From a checkpoint of a small transformer trained on Wikipedia.
Size: width 64, 1 head of 64, MLP 192 SwiGLU, 3.37M parameters.
Architecture: RMSNorm before each block, rotary positions, no biases in attention or MLP, tied embeddings.
Training: a variant of SOAP for these matrices, 133M tokens, 4044 steps.
Each number is 128 + 24 x the weight over its row's rms, rounded and kept within 0 to 255. Layers, rows and columns count from 0. Numbers have three digits each. The size before them is the row's rms in percent of the matrix's.

# layer 8 MLP gate, 192x64, rms 0.233, rows 180-191, columns 0-63
087:133075122149140157120130093128127149161088114078108153156134056151110157154111137130148111130140133164133077099119123100114152126158077161142147131136128131106155136107105108115114134128121131
101:101146123131148171092136129147147109134112134092174116133152136092131157122123113142159119114112137120142100150160171109144132148162105140158076173119105113142166101118119150062119145143105130
097:124095159175112145116085126179127116116133110127128146097100114111116098148105141105163142126140117119153082091138140092090121115144117108133149108107098110120147114085071145104101145108099150
105:147150165080125138119174182162158107117123109155124132160102100145133170112151121134111093103119138154145148143143111122136138119155145126152110123092110140120076103132154132110075132140081114
111:095136153126113131140117156137143187151134094122134165144151139128122140117171068150172175094141140155150115122153129119113152140126126095140115139103135150110163140167144134140130154078089127
096:122111120141132166157121185089124164107133131146099109093091130142105143087134138128156105145130120149132099115134120118143075093132102147119123128113135112118125104150147051134144102103111085
094:143108128140187115140089145098114133130164126124093128183126128160124117152138120064125146144128148129136127145158128153141132162155077162147130180117161140138121133123166145135136146174113115
088:136145147124129126138115145104116101113104097128136152111125109112166093088166133087120120119155140127082127123131109144138090130153160184103143153157140080086126119144099060117139126151137121
087:114106132095154104100137132172150164120156108115110167119122125209108115129132149109094123160134120124118107143134114133138113142067142156112123117164140116122116135113124076147161143169099118
092:110095112140164153110120147095150159179125122105152155160125121114113153133143133160089113162129101123101148193162151138121110112139139122124143111157101126162164170134088131139124109134124170
111:107097131139105132127111095134180123190070121115146126119159122086118115136108090161116162153133140069122127120162179135112118129127128114168114149145124114113168153121118128154138146135132113
096:139079165134150122152117106162126129102156109177160090131106126145128123119121124134116129135093096142062143118140130095099155121093127137166128077129123110125124134119159100120162145145174104
# layer 8 MLP up, 192x64, rms 0.22, rows 180-191, columns 0-63
086:159145145168162133129114136109130124126108113074100165125098072129154202158128103109137119107144106156132086108112144113160129143140114155129137164126109131082126130123087104111122131127124114
092:158108126144178112119129146137118122094083107146115131116171139139126132173091136106107190075089127138084092127122136128128109164127121136140137116110135154131136098120101156116139148179146112
089:147111136075120159152161177108088168140140108134091117116134162111122124126126127125116147166129125096116127114152107120200103124127131119124090125132126091150110131169171168130106153129138149
109:118116120136129123124112122144145127070160149156118128090140114107124118152119154104113101151099112153103133125141121134123178088132097124114130127170126118115115118126160177155143058143188154
101:128098085149144113117113112167130118125152157153159128146095140129114115152127140081133091115120104103087113138117143117058132124119089115138119133110138149173110157134153139123182121149159169
092:094120136132151083072139110118110138103093119115140169146134149158183127158087106137110136150111145157157073084124110134121132136103160129124089122158159111129150131163114117152113130118126135
095:146139111102180095148100139136125117141149126146118129139073148141143083175160108107141068140127101120141116142116144145128120076126155083164129109160160119119117104137132086152139140113137118
081:074086111117134142152155135112162144087141119145156120110103135132103120124077115117165134146100123149140128078135150129094125157111124091152124083101109144164130131117152113089112152082152128
085:176128148134074147139150127100111140125143122081129110088108124123101113099116165116174128113137122117124133117152189107137129125171089127118122144078134113148114127123163149106119094085137157
107:135102112139147147099136104133129154146114118120134191138102138126108113118131129119114132155121138075066167137070125089123136172131104131139097128150152145129156132089129101167139126175108122
091:131119099126125092150161117105125111134111093132106147157144162118153149117093151103109098125111126189099128153082149154089153121141156127119144139105101124135115114131063139127080140099111104
092:179144126150157139153112099145121131086163141127113079150153100124104116114114151069144139114098120124105142109138121131136163115158116186147165170133138114135114122142152120093167140136104148
# layer 8 MLP down (transposed), 192x64, rms 0.192, rows 180-191, columns 0-63
083:138124112096105113136148148119100115120104152119147110128129187125158089132133113145124135135139104108139182120139139184115118153124097147110117074170134162161071154138131165141152135130101138
088:126151105153104138151115132152100079138181108109132072082088131101125124120135110121155074142131129106179140126159142105159157147116100141129106122113098142105122161094149154136130114137123125
091:121091153119173103089100142109123127138090140134138128145094092123103101136107134122145166133130105169117133093141122125098128119173135121085136124100123079108170072122108115091117128099120155
118:083077128106115066118089109154133147092147109124105108121102102134144178118157164151137128126107148147109138150145129128131137114176112117166126133106090141136151127123125176153095120103134150
100:112139104116166094137143128101147102140141144138132143159127104119108133102118084169175149126093195134125120141161133125132131115115155063134169138143156104107154155133129104140140133085105115
103:099126161124166137095094147101108130118096146154178127103123125112091126114113142100146096108132119165154121115158153136109087118056156127109109107123169089121123119158115093138116150119135141
086:112095098133109127147143171109146097136109165094113125139183167168185114144125134121093095146146134109120138130096119179142148117143148132168119143134154165095136139140142163126143119113109150
090:150128143137124150167151103101123138090131114126143141151129162142082150104084125115162099128105130072134087137126170131085108164124126160121142132157165126139135151126126061114121113144123153
092:133072165112108125092158123124113145141120128125146081111081112097132097154136135101125156091126104155151122136084173095127133131143107128107121111097140080099151129145127099143091105133159141
116:108105093181127148181154171136145134129141108152108126114094138133144104072160096111154129086142135124093129098147145126161119143140149185118111141147130123139112148094124091121114128127096114
090:142075127103114092128137152161130169123084105104105104138112099131141094112128118114144115080168106093135135155125099132108118078102147111164115089138146158151096125092146144150120113126126106
097:154141124135120158133151157114131140116087117159126150141104116103136110124169076076130122081155148160128108142103134131111130138114087114153136104112129103124153143125123148141063143088123072